config.yaml
n_layer: 22
d_model: 96
n_head: 2
n_kv_head: 1
head_dim: 64
d_mlp: 256
vocab_size: 8192
activation: "swiglu"
norm: "rmsnorm"
norm_place: "pre"
norm_eps: 1e-06
positions: "rope"
rope_base: 10000.0
rope_fraction: 0.5
qk_norm: false
attn_scale: 0.125
bias: "none"
tie_embeddings: false
parallel_block: false
extras: ["some layers without attention", "local attention windows", "gated attention", "value embeddings", "capped logits"]
init: "uniform"
init_std_qkv: 0.0486
init_std_o: 0.0603
init_std_up: 0.0695
init_std_down: 0.0695
optimizer: "muon_hyperball"
lr: 0.0069
beta1: 0.95
weight_decay: 0.0
lr_head: 0.00997
grad_clip: 0.5
warmup_steps: 200
schedule: "wsd"
decay_fraction: 1.0
decay_shape: "linear"
final_lr_fraction: 0.0
batch_tokens: 32768
seq_len: 1024
doc_mask: true
train_tokens: 185200000
steps: 5652
dataset: "wikipedia_en"
Each number is 128 + 24 x the weight over its row's rms, rounded and kept within 0 to 255. Layers, rows and columns count from 0. The size above them is the row's rms in percent of the matrix's.

# layer 4 MLP down (transposed), 256x96, rms 0.0697, rows 77-87, columns 0-95
size [108 100 104 102 106 112  97  97  98 101 100]
[[110 123 131 127  99 171 156 130 132  88 158 115  79 132 164 159  85 151 141 168 146 156 147 134 148 110 136 119 119 144 143 106 106 151 135 103 104 114 101 132 139 109 127 115  92 149 147 126 111 143 139 152 180 137 162  97 128 137 106 117 170  75 112 127 131 104 126 108 118 129 164 128  76 151  95 110 165 126 147 105 131 119 158 144 113 132 134 127 132  90 114  99 123 130 203 137]
 [ 92 124 140  93 106 128 129 138 127 163 124 159 131 127 178 132 140  84 129 151 130 111 109 117 156  98 153 102 155 134 107  73 138 144 142  96 121 154 103 156 156 165 167 142 102  88 151  93 174  74 123 143 143 119 110 161 119 126 136 121 130 128 133 109 121 137 144 123 159 130 132 125 138  67  62  87 145  96 113 114 115 131  96 125 136 141 134 135 100 147 106 147 108 118 107 111]
 [131 109 145 131 114 192 131 163 117 130 145 116  84 158  99 129 148 114 153 139 156 121 151  89 134 128 103 105  99 167 138 125  97 167 133 128 107 152 125 115 128 122 146 157  91 150  96 152 156 133 114 133 135 162 150 105 148 124  98 136 135 157 196 137 137 143 107 142 122 164  90  84  92 127 119 144 169  92 158 119 153  99 122 143 133 157 105 117 170 120 142 139  97 148 129 147]
 [123 116 119  87 156 168 123 126 115 160  93 119 134 138 137 138 137 128 143 138  86 149 107 154 158 149 129 172 155 111 135  92 128 164 128 153 128 136 146 169 107 141 156 132  99  95 119 104 116 119 115 121 104 129 101  86  92 156 132  97 116 110 150 115 155 142 117  82 131 172  81 107 142 131 127 111 120 139  93 144 122 125 187 100 122 137 146 105 172 178  87 135 151 103 108 125]
 [ 86 134 118 148 175 164 130 160 125  97 132 113 143 109  97 101 114 117 116 134 149 174 143  99 116 144  97 162 132  81 141 134 137 122 110 111 137 132 134 150 125 128 134 145 121 134  99 125 141  81 162 118 134 110 104 128 168  87 120 102 107  98 104 110 147 135 166 179 124 122 137 127 172 129 102 170 118 119 154 144 173 126 155  94 128 139 191 102 108  91 125 117 102 120 138  99]
 [146 108 116  96  88 123 172 137 153 155  89 106 143 116 133 117 124 113 128 116 115 156 140 117  65 148 123 150 149 153 154 109 133 104 103 145 128 152 136 131 162 139 102 127 124 149 142 120  85 153 128 112 130 183 115 124 162 144 126  93 123  91 119 137 103  80 159 133 113 164 134 155 139 174 133 154 154 162 190 130 106 128 102 108 119 104 112  88 131  90 145 120 149 144 143 150]
 [122 137 120 112 107 105 107 141 121 164 165 108 168 160 149 131 146 103 115 137 106 111 142 152  92 120 122 187  97  98 155 142  98 109 154 142  96 158 146 116 136 130 128  98 120 133 135  90 124 122 140 176 151 183 117 157 124 116 107 129 126 113  84 139 162 145 128 152  97 104 115 118 190 110 145 165 107 102 104 106 119 118 125 127 100  93 152 137  84 149 152 129 114 161 145 147]
 [129 124 137 118 129 128  96  84 151 106 125 108 118 116 118 145  93 118 143 106 137 130 143 129 178  66 123 101 129 159 137 115 118 115 117 149 134 111 125 124 150  91  95  99 108 152 118 108 123 162 149 133  49 133 142 132 144 124 143 124 147 154 150 132 110 157 139 122 116  58 119 104 161 167 120 112 120  97 133 167  94 139  75 124 103 131 140 124 166 118 161  85 123 119 157 119]
 [107 137 136 136 126 153 114 145 144 108 121  94  86 112 135 125  78 172 136 127 117 144 111 159 120 132  92 123 122 152 102 119 114 120  86 148 100 130 109 121 191 139  80 131 129 171 137 128 134  95 116 105 104 144 157 115 150  79 161 140 141 173 134 149 156 129 128  76 167 133 103  99 163 120 155 120 141 145  88 113 164 139 129 129 107 133  88 122 120  98 114  91 108 148 107 139]
 [139 157 161 112 141 141 130 140 149 119 121 141 102 115 169 141 160 141 114 135 138 157 153  67 132 137 113 112 128 126  98  93 130 168 128 114 125 152 145 120 149 120 157 122 131 134 161  70 100 132 119 128 177 146 168 122 179 108 165  78 149 106 137 113 165 138 121 125 102 133 115 117 101 136 125  80 136 160  90 141 118 169 141 127 150 145 129 103 158 103 136  99 150 180 116 130]
 [137 146 130 115 116 119 119 122 120 142 144 117 103 166 122 116 117 100 121 133 101 120 110 114 104 126  96 152 112  91 159 125 103 146 140 113 100 126 152 148 151 142  95 108 172 154  63  93 126  86 165 110 107 127 110 147 166 126 128 126 121 165 130 117 171 106 143 122 112  91 109 136 107 116  86 189 180 129 173 153 111 106 116 157 113 118 139 165 118 117 151 178 146 144 115 120]]
# layer 4 MLP gate, 256x96, rms 0.0696, rows 78-88, columns 0-95
size [ 91 104 109 105 106 105  95  99  93  99  98]
[[114 150 139 157  90 106 133 114 146 143 139 148 154 150 121 131 109 179 123 131 144 155 141  88 116 122 130 165 161 121 111 154 131 133 124 180 102 131 138  74 128  94 132 127 169 161 106 170 123 133 134 159 109  80  97 108 108 120 122  97 113 154 133  97 135 120 134  77  80 134 117 140  72 173 141 155 122 120 114 126 151 147 123 137 113 153 134 154 159 131  90 125 122 121 129  82]
 [108  86 133 115 144 151 139 115 123 143 121  95 115 156 133 140 120  76 146 125 104 124 152  99 171 118 106 130  95 158 160 166 120 118 145 154  91 112 141 114 107 111 123 145 102 138  80 139 148 147 164 136 143 130 120 128 141 104  97 123  93 133 143 124 125 193 133 193 155 120 120  92 147 133 141 117 120 113 169  98 145 121 122 116 108 155 103 123 146  57 157 149 122 115 133 153]
 [166 130 153 109  62 147 147 113 133 165 155 144 150 106  98 149  89 160 147 101 140 113 115  83 153 154 165 126 157 145 129 143 101 171 136 158 112  80 162 114 115 147  97 111 126 140 121 151 123 159  81 123 124 146 111 116 153 104 125  91 132 119 122 144 111  96 105 142 130 152 137 119 118 118 101  82 118 145 138 107 163 141 161 102 115 146 110 104 126  98 169 132 115 161 135 153]
 [127 143 135 116 129 161 135 148 176  84 125 126 156 107 120  97  73 123 105 110 118 128 140 125 129 131 130 166 155 152 148 128 128 158 115 124 131 139 195 156 156 162 122 140 112 122 142 139 139 131 146 149 144  98 138 123 110 107 137 161 122 163 103  99 151 147 102 155 114 146  82 132 196 123  81 171 116 131 159 135 147 117 120  99 104 115 153 121 145  76 131 155 107 142 153 154]
 [119 121 123 134 179  77 129 125  88 149  94 105 130 149  90 121 120 166 156 172 150 110 150 160 126  99 141 149 138  75 154 169  92 152 131 160 124 117 159 113 128 120 146 115 125 107 149 158 149 123 125 136 191 118 162 154  83 169 152 115 121 141 104 124 154 140 105 138 117 138 119 133 131 120 146  91 142  88 125 115 149 145 149 127 130 131 114 164 150 148 148 104 108 116  85 147]
 [131 135  86  94 133  93 131 149 129 154 158 143 135 136 136 148 132 140 109 137 186 120 112 122 134 168 121 131 138 125 152 115  91 166  69 159 113  55 143 155 134 103 147 109  75 129 166 102 137  94 104 138 105 164 130 125 154 156 106 113 129 106 151 142 111  84  94 109 104 118 130 140 164 134 130 127 137 144 103 119  92 119 151 113 105 140 134 178 112 130 119 133 144 107 149 109]
 [110 125 116 152 122 136 137 130 114 159 114 120 156 110 153 198 132  97 116 106 120 102 135 127  98 163 127 127  91 168 131 104 120 152 111 170 111 101 108 107 123  86 139 150  98 151 142 138 108 133 107 143 174 150 141  78 155  70 122  57 130 135 138 117 112 109 161 102 120 108 146 139 192 148 115 141 142 168 119 134 113  93 138 110 121 111 124 126 129 136 126 108 128 143 139 144]
 [131 146 123 114 104  79 106 176 142 106 134 159 129 160 127 126 136 127 164 132 124 161 171 155 134  97 139 124 125  65 109 139 143 116  94 139 124  95 126  96 104 127 124 167 149 130 132 132 121 133 128 108 180 126 178 129 107 168 110 101 103 118  59 158 133 135  97 112 114 142 136 169 120 103 128 112 123  94 110 105 153 168 117 140 124 124 164 146 100 132 123 106 120 117  96 158]
 [158 116 158 133 136 118 108 125 107  77  93 131  64 118 137 135 159 106 139 142 116 133 118 144 112 110 135 157 147 123 171 108 174 113 100 110 111 136 119 131 112 125 101 113 159 102  89 144 116 120 145 104  71 159 135  97 110 111 145 101 132 168 135 147  95 103 138 142 114 112 124 153 142  93 133 172 141 130 146  74 150 114  88 157 124 165  95  98 116 152 165 115 141 150 128 133]
 [ 87 125 115 119 113 107 130 114 101 123 101 108 110  87 139 146  79 153 153 125 118 113 141 189  97 107 101 144 128 128 133 126 140 130 133 125  97 112 161 112 136  99 157  74 117 103 123  86 132 115 170 150 132 106 112 111 101 128 151 158 122 160 108 121 141 119 105 116 154  89  91 117 148 169 158 103 159  79 128 117  91 131  98 165 111 117 151 179 143 137 126 111 144 109 144 144]
 [128 137 104  93 170  87 120 154 121 141 125 101 166  86 120 164 100  79 136 116 117 159 191 144 124 142 152 123 111 146 128 118 113  98 109 139 103 147 154 113 150 178 138 105 145 148 112 116 128 128 104 125 127  87 146 142 128 154  89 127 110 148  88 120 109 114 132 156 114 120 124 135 101 132 130 153 135 125 131 110  78  91 107 154  69 142 119 128 108 172  93 125 166 132 138 152]]
# layer 4 MLP up, 256x96, rms 0.0696, rows 78-88, columns 0-95
size [ 93 106 108  99 108 105  97 103 100 102  96]
[[125 128 153 117 128 150 123 132 118 130 108 144 155 130 134 133  77 139 139 127 212  72 162  86 143 124 114 104 124 111 107 130 126 163 108 172 129 147 113 118  83 112 144  90 156 112 129 159 144 106 107  97 128  99 123 118 130 150  96  90 113 164 152 118 146 109 140  67 112 141 102 135  88 171 163 167 135 147 118 122 116 119 131 133 117 122 112 147 164 118 122 107 138 148 122 151]
 [120 131 107 121  89 115 124 170 145 124 130 157  99 155 156 134 152 130  90 175 133 124 135 113 115 127 102  94 155 118 162 106 102 118 122  93  93 121 131 138 139 193 129 116 106  84 100 111 114 132 119 149 141 110  83 122 133 113 143 109 132 154 152 107 101 115  63 136 165 137 131 135  54 146 104 159 149  98 131 115 132 132 162 110 126 129 111  98 111 157 132 107 115 158 137 146]
 [113 121 120 119 102  69 170  92 115 104 169 139 114 135 125 130 124 139 151 130 108 146 137 108 146 104 127 161 139 151 144 139 143 113 112 100 115 146 169 148  98  80 153 123 107 136 120  94  97 150 139 109  91 120 123 171 160 100 147 101 133 152  94 156 116 172 139 110  62 101 112 126 111  84 119 168 108 117 138 118 150 137  97 133 144 132 149 139 104 140  95 132 124 169 100 104]
 [106 128 146 152  85 125 130 143 135 121 148 121 161 143  94 165 136 148 141 111 135 131 165 105 111 105  89 147 117 156 149 152 147 128 167  94  82 140  88 116 190  96 145 147 153 144 133 175 129 144 140 115 106 135  91 112  87 103 141 120 116 112 125 137  98 163 104 103 136 121 113 114 132  95 131 100 119 137 128 124 106 192  95 139 135 109 107 115  89 101 175  99 118 142 133 113]
 [147 122 120 126 156 160 171 167 113 139 127 194 127 120 135 102 108 140 132 110  81 112 126 174  96 111 164 118 143 149 130 158 142 128 109 112  93 152 139 129 124 121 123 163 121  97 109 132 103  68 179 141 140 107 120  94 134  93 128 180 132 115 136 119 109 135 124 115 130  94 132 175 140 102 154  89 100 100  97 156  95 128 137 136 125 133 152 126 123 145 153 123 105  82 139 129]
 [120 141 141 140 126 114 103 159 139 177 127 139  78 136  78 147  85 157 133 144 105 131 114 142 171 152 106 130 145 135 153 108 102 130 134 108 124 131 142 109 149 111 114 119 102 108 117 143  97 102 132 110 137 143 133 141 133 144 132 122 179 141 166  98 122 117 129 181 116 171 113 135  95 193  67  93 133 112 126 148 150 152 125 128 126 113  85 137 144 124 174 119 152  84 118 118]
 [134  83 128 103 141 109 160 120 103 122 137 128 181 141 134 168  91 111 130 151 113 140 113  91 149 145 133 119 119 145  99 158 137 120 135 153 135 150 117 153 119 183 118  79 108 156  67 127 147 150 136 134 158 114 137 140 129 163 146 147  78 152 124 132 165 101 103 135  96 131 177 130  95 134 135 134 137 145 136 165 104 154 146  99 155 122 135 202 134 145 130 129 141 131 122 128]
 [148 151  84 162 142  99 108 117 144 132 165 149 135 134 111 119 135 158 115 145 160 125 126 106 150 134  97 158 134 155 110  89  80  97 116 107 140 131 104 106 134 131 133  72 101 109 123  96  91 129  93  98 164 134 126 165 112 114 140 149  90 120 113 137 142 139 118 154 112 112  99  79 138 126 135 111 150 132 125  73 117 114 126 137 160 112 165 157 133 112 129 199 140 117 163 112]
 [156 113 126 122  96  96 143  84 106 166 129 132  80 122  88 146 120  96  90 164 110 133 133 143 134 139 154 145 116  98 121 154 100 118 120 133 108 111 137 170 122  91 113 133 126 101  99 129 157 103 133 129  56 158 132 121 144 113  83 163 146 139 125 153 116 118 141 145 145 113 105 124 139 152 138 139 147 115 137 125 169 137  65 106 169 180 101 130 109 113 113 117 120 141 104 154]
 [164 131 127 117 119 132 107 138 125 121  81  96 125  92 120 124 146 129 146  95 128 153 138 148 110 157 174  96 149  93  98 104 129 155 120 126 122 160 126 136 113 126 186 189 115 115 150 187 112 130 102 142 139 143 132 110  89 162 116  99 121  88 133 137 133 113 146 113 137  80 147 116 184  83 156 133  99 110  84  93 132 132 124 109 115 145 124 110 138 141 111 142 123 104 144 155]
 [103 137 147  87 129 134 155 122 138 157 133 133  87 139 123 107 155 150 125 119 105  99  98 141 129 105 154 118 140 132 113 140 143 158 151 136 170  98 156 117 121 104 117  98 121  88 153 139 122 133 156 170 132 170 113 172 106 164 164 144 104 138 172 179 141 156 158 133 179  97 139 135 148 139 112  98 158 136 138 100 193 155 141 122 131 154  96 119 156 152 108 111 131 112 121 116]]